Weights of a small GPT-style language model, trained from scratch on English Wikipedia.
Architecture: LayerNorm before each block, learned and rotary positions, no biases in attention or MLP, untied embeddings.
Each number is 500 + 25 x the weight over its row's rms, rounded and kept within 0 to 999. Layers, rows and columns count from 0. Numbers have three digits each. The size before them is the row's rms in percent of the matrix's.

# layer 6 MLP down (transposed), 1280x256, rms 0.0303, rows 197-251, columns 128-255
095:471464518516554501491549535472497495499519497498485502516459532466511499476517533499478512513495500491506523476480514524511498518502522518475474486490501550527502560488493528510542545463469520519494529507488534507521505502486480474525488503504482521531505492507492455477456461515470475517452560467496511521481520519481459514485541466502508473492514506517488480507462494506486479484477
116:474516497494461475468457531495509513492489433508520516503523527508541514556492535505535492525494514482528502480527517475503519452489507509466434486486521501482463544496506557487504513496554433500448518478525442483473479509484496509495523490471510456497467513499469530492467504522497503494507441501516482543498508525509515452474487492492491512527493542509499504496492497493519453480515
115:533534523470494508539454484467516446557482518469501540492500535502546530512524502513533525531481489479533525490474492534555483481510478476498512507484537466523527478494491500503487451511479508484515524485526486524526478482459506505502525480466466523492532462492444475563509508501547472506529488593498495511509499512480484518515516507504484471509461420530494528512468489473510491501488
103:504513526513499517490544454527473485511508516489469511470477452467489531491499445491498509523471516518474542491489493531499478493465528539499492508494501507552503479498483453570547532471531499494536519549482555522506504499499517492491495512529468520513525486493485481498471478500520465522445452529478483506518529474504508483488500471517492481480499459497510518476480503478527523444488
097:504527481519516512515496493549486531526495518514464534526506551498537546486491504503478512522490527511543500497505491511480479475542517506524470430493490493503496546445480475473477498473469505461518523472514509464493476534528488468536486504479493510526475512452497508532516527466491487537535543481495543546499508479531497481498468506504520475431534478523550544489442464482495501558492
102:443466545531475484546496501516536488500525502514521491512488523496482523484507500482503474477521440491522456518523520473531499479424479498523467509530460546501482511520487456461527476493492537518503508514485473500479527548491495497493578512517484476516464526440489510490518515523511502488536516511522538509512496499522479538499469503492519478497504467468521466520476508499481501519507
112:495518477462547510475493493499539505484475489508477472501498507484537497488550527511511494492485483504524496488561480493526487496507504484468498462531519456504537533485519497472497484487513523481500499473505465507502533494517487505486482476512461509541541505457489507541477463499542476492519505541527451480460479502474546497479510586490534545454506522517522520533504487466487470499485
105:495480480473545478498503495455463503498532485508447512474493514488498523565495477501483481454495527553488534500546519525470494472534513509453493516505513513542495507542490548530551530517488501534493488486455470534456492471534486485490518501502481481488509496539471532495471485465489505527462451471491468500484517435524477511492481505497507508516445481505494512521476470498514466506532
109:475499479481575482498511512515512483515444515504505523526494536493533497514500498500524498466496501504537528478551461472523478455514509485505504533487484527502534488511484476467466486481534489498513550503458489506496513509510499525497525524499494461554507481462483478511536497515488485442470504476492499475481543507491522487525496541523460519474507481511502515527499495511495485470492
108:505513523477481494486468499515498445517536532497549511449527501492507486487452516445456457469471496507512471513500509519479530512487497499464537501491477517511493498497490523482501527475471506504515540531522485477524500485548497488513513495508510491521522506463497523506519508441469516503529517496465559504544505500498483481495494472495489484513532497488522487502510481559524496546508
099:514485503490523483510495476470498540486483437513530496486494451488482485487521438471528525476499481492495550488501502545484487495475517478456463481469466537540514438494522473506529493469487514496483512561471477484506529517538539521460498500487505499507476479544525473514488527541496485496527504504521511492524519514492519516522531512486505501455458481483515500513487547536465492482553
079:502503490479532574478539503530514518486502528486493485538481494493527489512479510491473501532536459517538489485479522460428526521491517503504500505580519473474489501476545516499505480531461500508467508483479492513521531467473495494500496456491505513504545480482516467509548498474512522488515505494475510525515548477480472492513486504471497500479533531530477540457493455489528456520441
102:522504510513541470511479505463482508522478487508476475463488519494507491518556506533522489545486506524492527553495480483461515523496483486503529513459540469492535475503486471465514505536493534473518523490524501459507515498510495488515532472513490510458478525491501485559505518510494526501539441520502498504473522473513513529483510489485539538493488500536498469509488489495459517474486
101:500494507508496507479503508513502473460505497440491482507487515519515512495488486523519513528487498534496486485543502530447497478497507459466568512513532530491482490501473548490529493519434469487517509529510499514507510468527475526481512545506527496469474510522504466510499486513431511493495497483466453493521458481509473523470503499504473433498529503480477477490532472477482513544496
107:488477511513520488489465477518485456504518488504502498562465493474505555547500492514525533463491450485498488499525534497517508478524445480462516494473500475509527476475525519517505512500512440521523498514499440499517493480497469499533492510458493447503521509484446486527514529500503514493484503557498498525498485471519502514535518519492473519455497483497485493493503512465453465557485
103:506517496473522501488502513514494511480497522517479479497499518494496475534500496491480519485490501456489494517502568501502457494510483488515480499493527491495509504488528507502537477494504495542497506521512508504510493455483493472526475505458485489521486563441526531519488491531509575520536502502518477445475460486508493519468469513480480521497490505493494445505456472495523515499477
096:495473512492517462479510526482511448474501546523512544554482519499548515498497459493492547530478491506535489571517522536497457501500514490496506532509490513506484483496471538557514499500496488480471520510532487400453497518439474536497500507528524527467480474420469497472523540493515523469471492509498470501510498521494463538529514453513530481489509486519466488510504521482468499491513
110:526539534489488480506482501530529503509518490517487501493448495507504547499460534533526507534477517453520485507495514486536464501532511505481475517467518493492403531509507465521484513536517457490530538536510482512488500474482431458547549487553479501547512479483479512468500518532487477540510446475438467480466473526519523547508475518471491528536511460489536504516488495507530502490498
107:487467496530459490496521546479498540481531515486519521467474524488473487482504498513514494565516458474492563532455495494500506483514486460525518532488483527533505516485464525502481521534521488482479492522529486449505475532516474514489491513507478470497462509485491503484488481514541551539484527487506503500519467456475498459518504458504494443548511463508513465530499513472524491493548
094:536525522472459517503463457527510501469500480489474546523507527520516539502427519493476505463538511474446522442502529490486539510448495495451515510487499484497485517478519537475501525488523494529527434496504495526458479476466485501510478451499499533485471515527508475466506495512488457471511506500535502518503484448505521504475516511531478514513511512525486493524520519553508485512475
094:484497498486502492497521483489547490500492561488497532488478492516493504535503495502474503511513499478534524534497558520506487538499473477484527486498562486505519517511491523515538547488451476524530483494512464449445549486484514459493582529523498412517490476462470502507527514489484519523512491487488495480480486479488553484476498466456507505535530474530531479520488530508503500474531
098:492489512516552513512459455490478506515499490521479502511502512432474488499512482484499490508519488464514537526500504497500492517460509505544475459478537485508511525549454521491455508549534533509492511512508456450497511485517502506487488530491500483478487526480466526466466517538529514503522533519476557520500474490492520540497461466456497468451493520468521524522522486495482498479503
070:475486508546481534516490538501538491472501532480490473558540507502501512533493541510515540533510502492487527506522512543524447517490549463531496472483472463480474470467513488500481473469495490501499520514438477472410460489451490474506538502494463527511514494485533481480506498509489522493494510493512470455479481513524505572543501500487475471468490478519472546492535455522473535507490
094:476476471508473522495539501480484506519509528513534498510473533509530488509490503438528530483495504460488533505522455501513466534515472545465503477465517528503468465522460478464524479485515487554504523485490501473503496535478496500457497487507521503464475523532481519520482500461490551510511478522519503525539544495530514508519488471494497478518466522517506521462473504501481506500488
102:488530482495495485500483472485494457510520495554464523475480515460511542457488518528487520476525572522477478579500473510447527484537504481495476526469480488473500488515496510441514477531537467491500509496525527445509550452476510497469499463489504510523475491463511462536522505509506498487559505502467494488497524478494507486444515539511488578475497526498499496478486527509486461502499
075:457472496505486454550507503464542493540540474509517500509471482485482487488521485472520506474482496505476506482490497517494467492524483509470451487519512512473508547541507485510466498478512534433519508497489477464482497502500498519519540525525468507476468503519493524522526498466481540500548498496473523495489503522495498487513511498491506504534491535493471532485520513501504512473509
099:509513472478454489483551518508563547530442533438464512502504510436521503496497500517509439492525503485531473499515518423520541463485513495496476505493498442513463504506511499530488542564495505542505485481491496488522498511480498493514499501481441508491461498514470521467483504502515514509477499466490523505515493523527503518481528509462545497495499448490508592500504489508502488437464
097:507502505499499498500498463484476525484495495507522500498493541542538525510482489529444502518485506489503505500503469475498496462485461523482492513474489482519497467521521544490520565469513470476491548498489502538458479461473493509488532478493492471526503509529495526459514524493513519575497537515491499495494461518433516545542457487465493529481480461462502488495501522482532495490514
106:544495478460524553510497449516472521527501527490494493509498517486502491518510490492542497494521528502502508527486475493521511478482445486524560462469511487452457462472488498528526485502486504524501470479529499492511497529450486559509504485470485486482471531532533482505495516555522499480521502479492527536479483496488492509503539501517487483485552487515498463517496528537470509502470
097:499540550506542542464488511517510480507511528529520474503527507514554516528506493493487498484480504501490515477523515482511462468505494465503533544583537465515529524502543509481489455504472530467510509494496478509534468461470531533504494524490506519493482482475513502512482471503520544471529477449479508451479483509439500511501459533498508465510492525488486502482498478558505493509522
116:532481491450507499495496486494503521508506476505508464497464467543507482501512501514479493496471499461452510470481502495468474508465508478467519468487513503514517536474500520512452493471538497513468482524502482494480536524528489548458503524504529508508536489505504486431475529525570521516539482500486505519496527532471540485524489543522487522474510499461502495529516497487555522506505
104:474464532483518484486468503491564492482517510549504518537553506490522519491471522522470456501492521475508476459471487447518497485490453519504501509484487562492504504506527493523483478537495512518504485519492482496534484531500474490502549516463474514514526525490506480455476461491448506497492512500495489459517503494452529482514522506516500482530489500522470515515545476519518499538432
092:505455464496457526519481489505506501483531507449496506530509466527454519472491508461532511497546548513531472562469510487464501528455479461477513495486482509547513485492502504516518491498477489511504518505512487473470483538504540501502493509482506501516492495496490475479549513456517509478506502547490477534514503466528541490510471511496503484500472538503483517495478482496512516497507
106:470526488515481474526470484537555466468484522516447493509512550517503500488538506546479508545498537538542515535476526472505511488529497482465494508517504503495558557516525504468515512526531503484503481500481481455485488516489470499514496488476520466502482478511514526509497523488522510486508510500510463475503499460522521486499467554515532533521484495555483490507499481515532496475490
104:568514512501481498476500506500519516481506494464542527462513486525498523480454456488465505506503511449532484523486506501441447522454482469467503467497493533484467471504485466524530502514486525494574477520508517463515501497482498485461475514498522545460524510469471469507486508480489514462505477482529499513515474517538492452518497505480520490450486542500533510495518496510519477515525
097:483488468453442521481500466521518480540512491503500458525516474490549503495508524493509524484483525519545511536501512502516525505533495491547506484490461478506477529505488503504511556513503545524518483447456505492471476486492498515505505514489482467509500503506520483501456535537479522498528508525525490507497529490516516567503525510433489487458519508495527493471506527524509496482468
090:508499503537481490469536532559482477443523465514520487451505496492499495461514510518538475477525509511486540515485515524533458517468494514461496506523505499491528462525480469502498545541450493474509510554511530495499490509494496558512495495510527487500522481544438504505487507482531497504484476501474526518448506533487473500493471473485520491485513430488526471497521493497487493504502
089:562453522520486496534470505489487495504518508504548487531487522533463511525490548485485477465479534465478490499445489523489522459478512541513521490465550472520499487477521476494459501540509520515492503489539494483484474494488504497509487499451519494508496513493508497518512469474491462490537507508518494488545507505483516475511413486508516518475496463478499470496517472526483497517481
129:512508497507537483481489480479506499532488531455515495511527458512484521497507499471499479501518537535522495492488495518541531529481490477516533493525468509488505499500489507471534484452488502478520510527468492467490543465481483483477468507511453497505499530546518458516507477488468464543503521468495486465463507476516474522489513564495499536515459503520541538463484481505457524515528
093:487524491490551489522521493466508483466474496523462503483450492534527478508481528519466519533516512497521526454472487473490473493515529476518521515483518485472517504450510532501529517493486479523535505471495484463441520481482509497491539497470450522478502467526489501490506460481500529529492500449475527486506468566513503475491496496507482499489480482496516483453501484501494498556504
097:518507462552476479447503521474512488493464561475508524497518465508509544498500492466502459491510514492544451473499516511491535507523494480452495504458506525492485479558496507533505500500520502489531465524497488464525465533513462508539515522485467480499516532437493510481533515508534542534468501491573497462470476513460480480477506502513513498524547496483464518489542530515504477467475
111:490507452511479538477525492511510481533508483473462513498513465472482509515436462502472488492496491511502487550516457505567490468472496482492497515512503470513482503468434479510532519521493467536533502492539497526489516541535546534507522482513510508519483506492518478480489516477495506498519518497494486465436453505453505504480463482477533516537461501502504498513497510491488533494488
075:522477489531522535577514470514510468479487471539526487490496497522549523528534495493451487508493494526475539415473486479517535500470488525484504491523508432471471479538461541517518486469448526456488522484490523518498475470462502566521503495491485507527499532477502491540508525481501484532510526530541529510484493472470447489511517527485523487471505525480455504442457506530527493518501
103:472521495545489505510536513506467476470484491515508487527488494463483515485521495443474498472488476529567491517489496523480538463508525505533430492480511515496544540502528472475476539448494497536483494501502549494515483506494467468509492516539500489480488490497498505517465504489468509495534481511473512518478527500476499461499523535536521498479503515547522536536515473479537481452571
109:542490547486516525497487490498506461507502494522542502497481476483490540545498467556493520463523524461507510464491494557503448490492475484480499460494570457471487495456509514505495469502467535472540465495493441486462513494514496518534485474490542525525516512481461484477496527480493520508499500495504518519493472488522497473494524499515514531498518494509481507491473508507444474517486
094:465510515456533471530513455490507510510501486518489513490510544520497523495513496474543482498541489469497526468505532510501507493461484453541459508536474499538511488485518560521456526520507494453515511476522481519511502518496502524515493547493480465495477474492480460473564497481509514523486540497506503496534497424535455515491518484512474486507514483495502477481462513515446453515481
108:481512498513518527492503510505481518504515510506485525483463502491491504519535510504505491503535539445487509486518518478455493469503525522500539522511550515497479472472471496464482461492561481558486446516495473488506546509497516523540486474501522464515499504492477488482511509508505535532533482502471507499489508497518502495497505516517490486548527472486492486529483468524468454487521
095:492477510509480467509483512519517517505503515517508489514462533554507481512514493461516560493462475494514480501549507510504497477495475501502537503526510557477495483512490500506480479496503477445496487490490475495559531473479497501508536484471539517469550481484449529534486466492488521503473521489510479499522508505481488452453495501508490506504491508458473539493510517518446531524504
104:518482509537486492516489477527501491510467524558494488513498488468519502508519510469503472493513509475567500442445502517463487531514469499529510522544517513469537483536504472500468499498465523515503504451499519450541496500501502479547534480470482455477516539485483523535474494536549462504491448501477513470440516496513519493522555502512490478503510474524529483450512497484519495491480
056:478500503516444496494493489530574520489494504490473493498504485480553510518485468493512492482506468500484510490511495518495544465453508507504555519532522461482496495511529511517498532454474530473496533490497497529513456494500487480522484499527523470542491485478486470524475459468543548499558503521490477549468470530495478518460503513495505500458520497470491538505488517477475517518502
108:491490474544502490481496487449500537509485499480472487473507522495523470464511545491533484514501484480488450506549471496522532497502480502519516496468492507493501487488469502536489550512524506454480513510493521530491517483502496505498455496486492509505447495516496492451474541522513506543489487471515460465543516513477498500484501511484473456458487507524489455531511492534487501492471
134:478474476496460482475475531494465494489511493484490510514521497525512463510519476512547508494478517502514518527506486513415511521507494504492485475491513507509507522481489528500509533493460469465493481517478561495485504517511516499504485526482495473510537532532508498490493499460455504529501511498479453422502489500513539486477538528499513511489506507515524518510504478522515512471514
103:523476531489486485508461495528482491523474530524514537484514518527515472507526508538502473539513505469484501501493515485490472475484499502517449487512474478559500536499496514501544508514519494475541504529522484547475498484548490474518449500535507472540480549488473507483492463515525535489495453512517548532507509484533500518526527492483508500507543515527502491476509495442516517469518
102:478479508544454485518507519467481542515506499552537503497465502462494463520512461526514470542468514509497554515530488522497494519509544466520509541486497500509506516509525519516484536518504517486534475521510491521489464510493510527483507479528524497524474525487457491528490510505518489493531497474496501485493496489502491534543494492475480529510522449455499453510519494490492547438525
099:492504481517506498468516494491523511502463441483483540509473478447523537523513486544509499522516525513507549536501495501544500506511505444462466483444495451494538492467493510469525450473491510494487512464471518477531516486508506510480513543471421474519486481488490471503471490504525502516520522501525508479492493485472499533514540507521529465472487470481559518497493502459524529509546
# layer 6 MLP up, 1280x256, rms 0.0398, rows 198-251, columns 128-255
121:525471522536510522542525506490495466541458503477492450504511476504515496460501504477494446510469500519539526470486510490514485553505449504504502519561468478544531512485509516513475485482483487461490501510520536478466496507496500504488475499479500457507485527534504496506504479513470516522478501518521531492532525500459504521475478513464524483504465458524490560498502493522521520554486
117:464534482487522461519495469510493499499497534466476457531510496536481514526485509512516508527515516499498437514468536497523563519450493479490507486527524515457497491481467509510520505501514483485494490453512522471491508480511485519522464519531522518503473576463519522487475505490496521519477482457489526470439486496515497557499532482509473521484470540496510491493519440511511523479496
101:522497500516507468516444503524501473495534516532507449517484513525519483515506533455506466524519477522492461469514465502504487518516488513457487505503490540491513493489540539438505480510506522489533489539502476524489513474516531487484506487470464521468527523533519474497501466478520473470483540566516519535526461443517466482518505563503495483503487540521484514471514455505462468545540
106:490504545516494462467471479477458497519496480488460449459486470518517508489551530487542523487487425493489465480507459492539515498484516474528470519514523533485493515493516511540484466486523474523505519497464459507463540513444477507488514500537486501507485500529533452479470457534506511507511479491477460496485467496512540558483534538496508506517474518496488525524491503532497484491552
101:521522433542492453513481466508450512473490539517515478514542478509529502493492543497494503506481489519451518461456460514501559538489512515488480484498522512477542505468512500524479517467504475517512489519471539520493462481493510499521466460466543538524525523542539527535538472482520472500465512485536464466475469485448492482502518498489466505514491489527512463487503482491517545505467
107:484491495519504464476514467475502514508486485510513495487519478520497516542491438477484459492525511539508533512485553548505492509480457462532457481516518509488467513518495495483550528471527455497511474465469523477485507515464498511474479533505486460503460492524509489509509491473494469508471542465495526498518512525498493515485475493512497474491491509490554511483457540513478504532534
098:479482526520494518493475503506507488509502485469568458491515512481491509517495539452542479501487481484498483532474514463516531477494500500530495471489489487470502498494539490500460501473537474517509534495483504493469498501516493482510477527466475526452536546497523515496508440513525489526494521502498503470512467545499473484551508524488497470482492483514469522510520490527486552503513
102:510501509493478527519470486488537475506560475496523510495493462468480482475515518519515470494484481465488460538433540544505528550486500494510492502508473490522533505456477530505501507528441547472516464508536474462479496476507459497482477461476506529493492522537502542487529503473546497541490508522479487509490479496498487520503526465480554508506525492538503473463456511504473507501518
103:467504485546507525488499477545473524514522515474484493542494480491476497502547508494485514491495483492497481479459492518483489547462466550565510465519476533476497485485468533497517501475471453525519486499421458484458504510482500490513473526498497491497484504492499479498481511486513500517480540463498431515500516499510525491507509480541520514533516519528505499475493475515473493544552
093:487548462491516522511501522502528539475477476437485468494517478471497530500487510528461498495542513491482528486473528467493521530488457506504568491540526477448499492525506501509448507488504479479489450519514510544442516507497464506524519472511506503476507492481516495488521501477486505516444511534496494509505491440504479459515555517525522511548504519496540489495477464452504492510473
088:484499502521506442517465475462458490476471533501507496471526517545517494478511484473514493480524498509485509535515505469510481488490509469472484500486517540479493496535470498480504455477513511529514479513490465476474510495481517467475453489520509490520504472564528489492476493486522434495492473520512513467459488503529523522521522475538519497494509453573485508489510494498520538487548
103:484532519494522492515535494505467528487481544497540469542517473523464504513467501513482500502502516529494491449493515493534517552506467528514515480518510520489477540520507535560482513516500502514500532506485544489477498491491488540440523503519519546512501536485475472452547519511517523498496517494521516496503486527495436473540496517508504524519503460477501540433523495519502476517478
096:475462523486531516491470459479450473488515509502535471527481513535493500507491498515515505468508503489486522502502522488525499547483501517514449523489454460496490537528493485495468536506480505493474497505445504523497476556477510493507470503523492522501510490458520520472495503475495466497477488506529520536467558503504521478485477526500523557538496527534525537497471521503513493486501
112:489488481546478501500489515468509495508504481481517526500521466523485493482493423490521497507512509480481531496508490488472498548503441505463542517521532506468500494523484468587519506465521487508528511517490448493537486521457512472481496485490450496487511529530508504469540511443505510469482543463515494527487491477481487538492488520491503480519506508524543479495512476550521498493523
103:506479533513481508471487500510489481543532492499531502523503499456463481517569486508512507492454520529524511454496487489511549490463521510499470508507478486486511523559497468460468489495518537442535509492489463510478506489518475491509501514541497504521500489523499512446553498449525440505509540535527492524511478488525496494469560510527481537528495508485512540529502509485502509504527
107:498481495575520518474505537509491520479466497475493504473492447499480500533504560504489450480523495504537465493448483471519554500428514545532519491493499481507518543508530480475505512475479496494545479546488507538534518517513523460496514525481519531486530485513496495522517494433486476455537497487487510528501511505493528499492488525523483547510483477509522466520515503539447516533498
103:479455452559512517473459508460510508494470460521539447490520463496459525499574500464509465483518545501490463488531549496519507472510456504534490500526504475502519437488526504480539443450464509456488495474510532470503502499505517534511481520495507470475507475526505484514561515511510537462496491514522490513491515490511482513483505528520490500515499518513525533465492499531474481507501
104:470508517509503502472496491519501499515505509530494523508465508522505564524472530503475519477514522509527477480467497471509491478470460482459509479520498479507520526474483470505490481460490491521512517489513463455529520442490483529479489458517493518499529521497551499489547491474497471539491516496537492471528485483511532504442571511523500562499517524506512524466458451531478499567526
106:480476463548519525490533507429508517509502511519478451465494491516487496480551513496545459462508499531486491523501516512504478505435506532495467505503500547481493502531449561473457477477448476435471517493482488497537525510532500471483472509504504485514527517484511505555464486484512460534456453470446465472473485526548477539482508525531511497476512508544502512524481507492533496519499
089:508528467501509518483469479520489503493499477518532439519531514505537535492499469483521518519511487506490534477522465466520490465509517552531495509491472484513490506545510514471472459550529484489489516476483481556540488497561475536469454450503510517536505531513541493533492487498495497462477521466462480493524576476485469481514490460518502502474479530534490526486527508533499521547484
097:509475493530509503507530537480486534464515461480506510505488503552514479501498522512504494475489504494522483469490487519500477472484459441488530488493494461486446477534502474523514505450490524533510489455452508514491476492536505451500466483507525514495512493543489463569542481497512448511490522513543503505430535515517494484516493518508469489499500510573513543476480488494498522484522
083:452472523435532518514495501492454495518542460521523512503506472532514533478498516482532496492500529502526490531488528484495504491478522532475560520502501524518513517471508491487499512540473489489481483480545530501536546507484466522520441500495504481486492484461480524508532512535486424490468448469480525502477543512516482469484536519487543504512511498487530457461471483501509475505500
110:466519512497545501512509503495502513481482508434486474530484444513485513478517518496486465476512496498487484423471491514531503526506482518522497480521510478461479472524485507487491481467514530463521483509529482519495509514504511516491525498496530513517525472450521486481537521511500445487511515494501466474517512479479522513505528517526489495524469507457516474497477513516530515491528
094:504490501502509523494504527496511499495473525444546462532513462536499466475512473487553490501446448470506542478527482538523466492459509527521479504524504539519486526465439473504492504494421491547503491482495454501451461530543517489517507502485490508474528489487526525530498439477519464555485526456517488477518499492500490527518522487481508473508508461561512536487485506472540495482493
093:478503480499534509474511470482467482508519559488497495511522508525522513522542485507506503518510536494510459507493576544477514511470507504504540509509486510527475545467486583498522492520498436510485523505504478491503489491450460489510497507500465497522529521508478472478499496542486491496458505484490485496502511468495502516471479492509501536503495527506502543510491468465507517442512
097:513493527503508510455483503493458529528512503528487475525495471507466509565487480486529491510485482529510503496510500533544456486468463480549527492498472495481524490549459485501483478430515502493493522541500511467536473485491477525475483505509514487480455450469506496504535504504511478493487495486520493514471493480486487499563485502532458461492496499539518469505517500528474523542524
098:485488511509481502482507467452498511536474490503519484519506488484456512524514505496538525507466533499527486505472549500500480545531474483520452544539482520514487472451502520528517473488506547496525478501487470460467440509497463527479495548526504483481480494469504447496505448517530470493487509514516531496517539492548466467460551488491505515492484476507490525494516546451473480523487
097:489478529511486494476500511502464513485493538495510509498532513468480476495522468522482492524468457500485467497506512483521516535466519468520465534517488498487541523529493516473470510500477532431497505516500512480514507466506518493459503560501503451534522461459464481518529494490449436480460458475512483461537560489542469540524504504462519487526488474547518536518506486540476493519510
100:464475476493490489539504490510480461462480464475506495483521513506481485500491490482498471502503496489503500467487469523516514485489554456506489530486444537506496513473490491539517486516522504495477509532503527467469556482472470460501508489490488504549510469497484476471550497455516525505505529501517492514534540493547455488518477503539505516511497498481494517483481468517511524465517
118:482488526514518514500497472502516519503488470497503530524491455503453524511513486531509487524487531490520487491494514494554508489495480480490488494499492505488495493520530515488486510487515517456532499478508471482519540495473501510492521494526456504490507475486519495477544508467474501486503478496469520460468449472495495519487488494511521544501474493461535513465438515512458471511504
103:522505457494507515511502525493440525514486503480497464472476474478469515543525485467552489528502511505503548520479522508519515501514493500460457474525502450514504517504492525437516526447495493451512558481497525484492508490465485473523486486514488477493479474489506511563545500481494512531507488488507469495433481533510477526482513484528500518493486472482488514477459493449504499469532
102:499543514475519462493482508489496475540443488492529475489546500550528492485544514528491510517489481501504487511479495467504515477507488544486519498491512459442511507524449490482495489519513529500518532552495516528465506465508466470490478467539498494490494523538533524534446492515524490514505486443491399490477539519484487522509498534485498488502498470520496503500498491490483532516529
111:528529472502503517499515486553537464493492463463517498492529470512456574543483444502479446483488532516450481528508528557514518534485490499544529493511483475481504471485484507488505522509472472489543499532475465513430467503480523526490507502486546525482521499500514488470487489508508487508483509489520513511508517490502479529503540477510477517521522499511515512494486478550487493530489
103:499558502470537504514491496494517503502543535532510489497512514516542481481517534497574467490488506518493497507502497492543534500511512490498537552498498461491498457536479531495477484499466468483467475505476491485473536498487512541562497500499484507488501508473491531507531507474526479546493517492527516495465484446489506520486501529487475511543486478513514500464483491471511517530519
100:500469495507510505494517503495497504469440502500554496480502514502451519501483480498453477501503527499458511500525503514547468501476477504485474496494505515528479477509483536454542511528539524481520490495509482488529535473485520501488480521521492523459461493477494457495560496536494489469456525483512494475488481521529481542526482474546467540522495562502501507479488526483494495528512
096:447514503497531521443500456499479538550448479469477468543538524513543503508485518479468504519511483534478472475481453492550450498502532505517538497526466497524502530543524504511470473497497513416512475479463522481479493498499525502534508477514463478498480496508543507533509518498493487496500499515509471486506510470528504482483539574461495479534487531540538522481499465497483511483479
098:488518487480529467494513469503516497450500516511477495507521513487495528505487537490491511548481487464481490523500480478525556509455517481512494471516514533502499512502453453537482491476478476420493491521421479472532530503479533515507501514477489498460520496522494480503492500478492502520475485500495493463499496541510504528510540503514475486504493509559528516512471488548487474531499
079:518511527484504494442515485455489483526493490512511486488536471502469496503533506478508460535476537513513514480468485534537546524469497513539501516480506461485488472495521562518500490458515488515498463531496466495470559475527489467489444525493499486492480508510487507526483465503467493520479507452476504453529481486491479539501520524517504500526491497498537529513520506529491524532533
093:503495505507503518515498515495459519537500522473549517514551478479490496479475491478513509496499495520530507485511545494505499553483532495508482465546458502553479484523499515490525477553479540474490443484487516499517465529520470482476466490519540506528527542460516524486491505498521502503479492520468463540504527434523525508495553523514467537520501526514494531470527500502493503499503
102:464518551537518508534516470532492502545504500466520512520503495513486510481485480529517514529492511511466492492470497513526481492518471515506532509548458478477499492463449483492469452526482518526507570519470537510473495524466509500436460487552572526486497525485480498503496494505513495470490488447422509545470487479491474514523473497527552523500474492495503489537494485481466512510505
098:500504525498487484489444489487478512495460491535523465507521513541511488479518480469499502485500480464485476457464515534491547489502455504565479511496531507499474536506495557504501483529521487508487484479503469451480466485494471494457471486487486485487455520500508499590516481516511510510459493445473507532508530471522524514537531510494517536513475482539506511480499496478479522582539
088:494509547442494423487480527489539530496454468471510469512527525508441501527506493444506497513472452504512498471475503494534467527490474457464507489496520511501527510476533483504485507463510501527510459528471483505476525542509462494506477505496494495506482488517501501498541516502508483471497485465484516461492502507500546473493549511540498522458470495511511519516486412526497500545542
111:507485526467493494491486483464539507524470506498485482491529493570517521482488538509464495515516503496479502491513493525499507511488501494494527511482458494469507506510503499520529475512489521452466506515504479522521524476511536531480489507477476531494465536512509479456510504469447484501474506474485467459482480509502479534491481513428465475523496487476506526500507450500487557538475
115:496491479505511507472488507476527483490551560468475483467476466523465509443510496485493417500497480529525468508485474496519512530493537523483494544491481522516498527523491509487470527509472439500474499523469509469518508498453505468501494548533465482515508487523529515509529529488431505511486474489488438471539517535468488477511508555496516507520471503537486560506527462534529491483524
086:529467485542504515479489531489462443475485503501510512538496428509502468490452507520481499465509520506510487512480471502507475521486483534513527502480555517481495480496514461504566470495491500558521454463469500516475521488476461450503473490467501543525480521493527534481471446497505521539496534484502512501506455513467516503479499435510519503484479533539520494464534513514537565465493
108:511482490517491493489474479455474507522485516512507453504517531518519473463517480508499459505486504493476540458464501474476550499491480518504499529491498504516517532479498532515516489487450538529503545551471542518463503479493475453444494542502484507469488483533476501552516479485448473502453509451526475464511527488473478523492509473431525483500488525532500480506500518484535532464484
099:461508515530494500496490491471502545517497522512474481551506487525501513481542481526512466517488483506499471510489470473548482516502481475492485503489479475506461510494516485520531492426458518458500541498497549465475466524558528514523431534478537507488508512539500523506500496486512482526481476482516472513493501489538461528482485520500461523506497498502513509490523493474485514490507
100:527456531533518506526529507501523522512465509484528516532482500515504517470536512511466524518448497504518536486517477512492499474428501466484488528483420479516507539480496514539577474501468482483514505509525476518497480505534504490470468529494512518531476514520502490490512506487499498532510508505508494517525507483512490508499458525466529510495487485497485483539499453506554540471533
066:519490500470507476532551499523417483521508491497530525464525456491467491516513540496498487524501544507519471506506479523500469560512521511512500529479494505510491484478479445539515480499500490486516444496464519519451539524488479495474495499507479530504508514517463503522492507493510479529462551506548511510497493482507536489505512491529489521534451541503505441513514455507570510502523
107:490485473547490496479493471483525481504490497455505500534470487482534546515498516479538514483536548498457464530501519446504453518486462476517487490519473514490482523495517496487524504484500481507512508492520492482489542491502484507472465505543461484478512440481506492502502505461476527546494485501469526544464494432509468491510501512543505543482487527482490507501523489486515475532466
122:471463485523494464482472487465502490522513486489497459511545499516532526475529468478540505495471514517492529506471529504483582502507521487498506528485492518509524505489499545457545471508451474489505456537489536509472522501485484502524477510543480497473477497493523527518503517448486459504481498514520483478515512490520516510463563501456470493520514480483534485497485457474519539488500
099:473490469502522504461512499525444517450514515506490481562493487492518522475476491484515534471520543505488468506522510507514563532461517505453510543505478483460512463503534535533513539482493479527478478509462510484493496517519495488500514567498497542484523466547501492518471509498478502501473527479502468456473478495452509520492509508502497538472485539516493483492500537527478523528483
100:504557522504489519520502491492495475515476565443502489526532476556521554494432504487525493517502511487470463481481503515554526530507458505509545496507505482481525538497493507498528508444480513514527469497511508511486523501528510486483504499544525542484467503483526489511514493518529506476485564471491500509498524499564510513505496484505499533521496506517495527477516518482511505525493
101:482505486531517481472490499488493473501484553549542445500485478499511512488552523489475481532487504492528439468480473506514471530495507504530492493526523496486484505527469505512463484515537558471519523535526504466523496499504484491497495479534520517491434492510522468492506519494512496501476500472474495498507527515501501523517516454484454537519534494495506470471529496528466509522517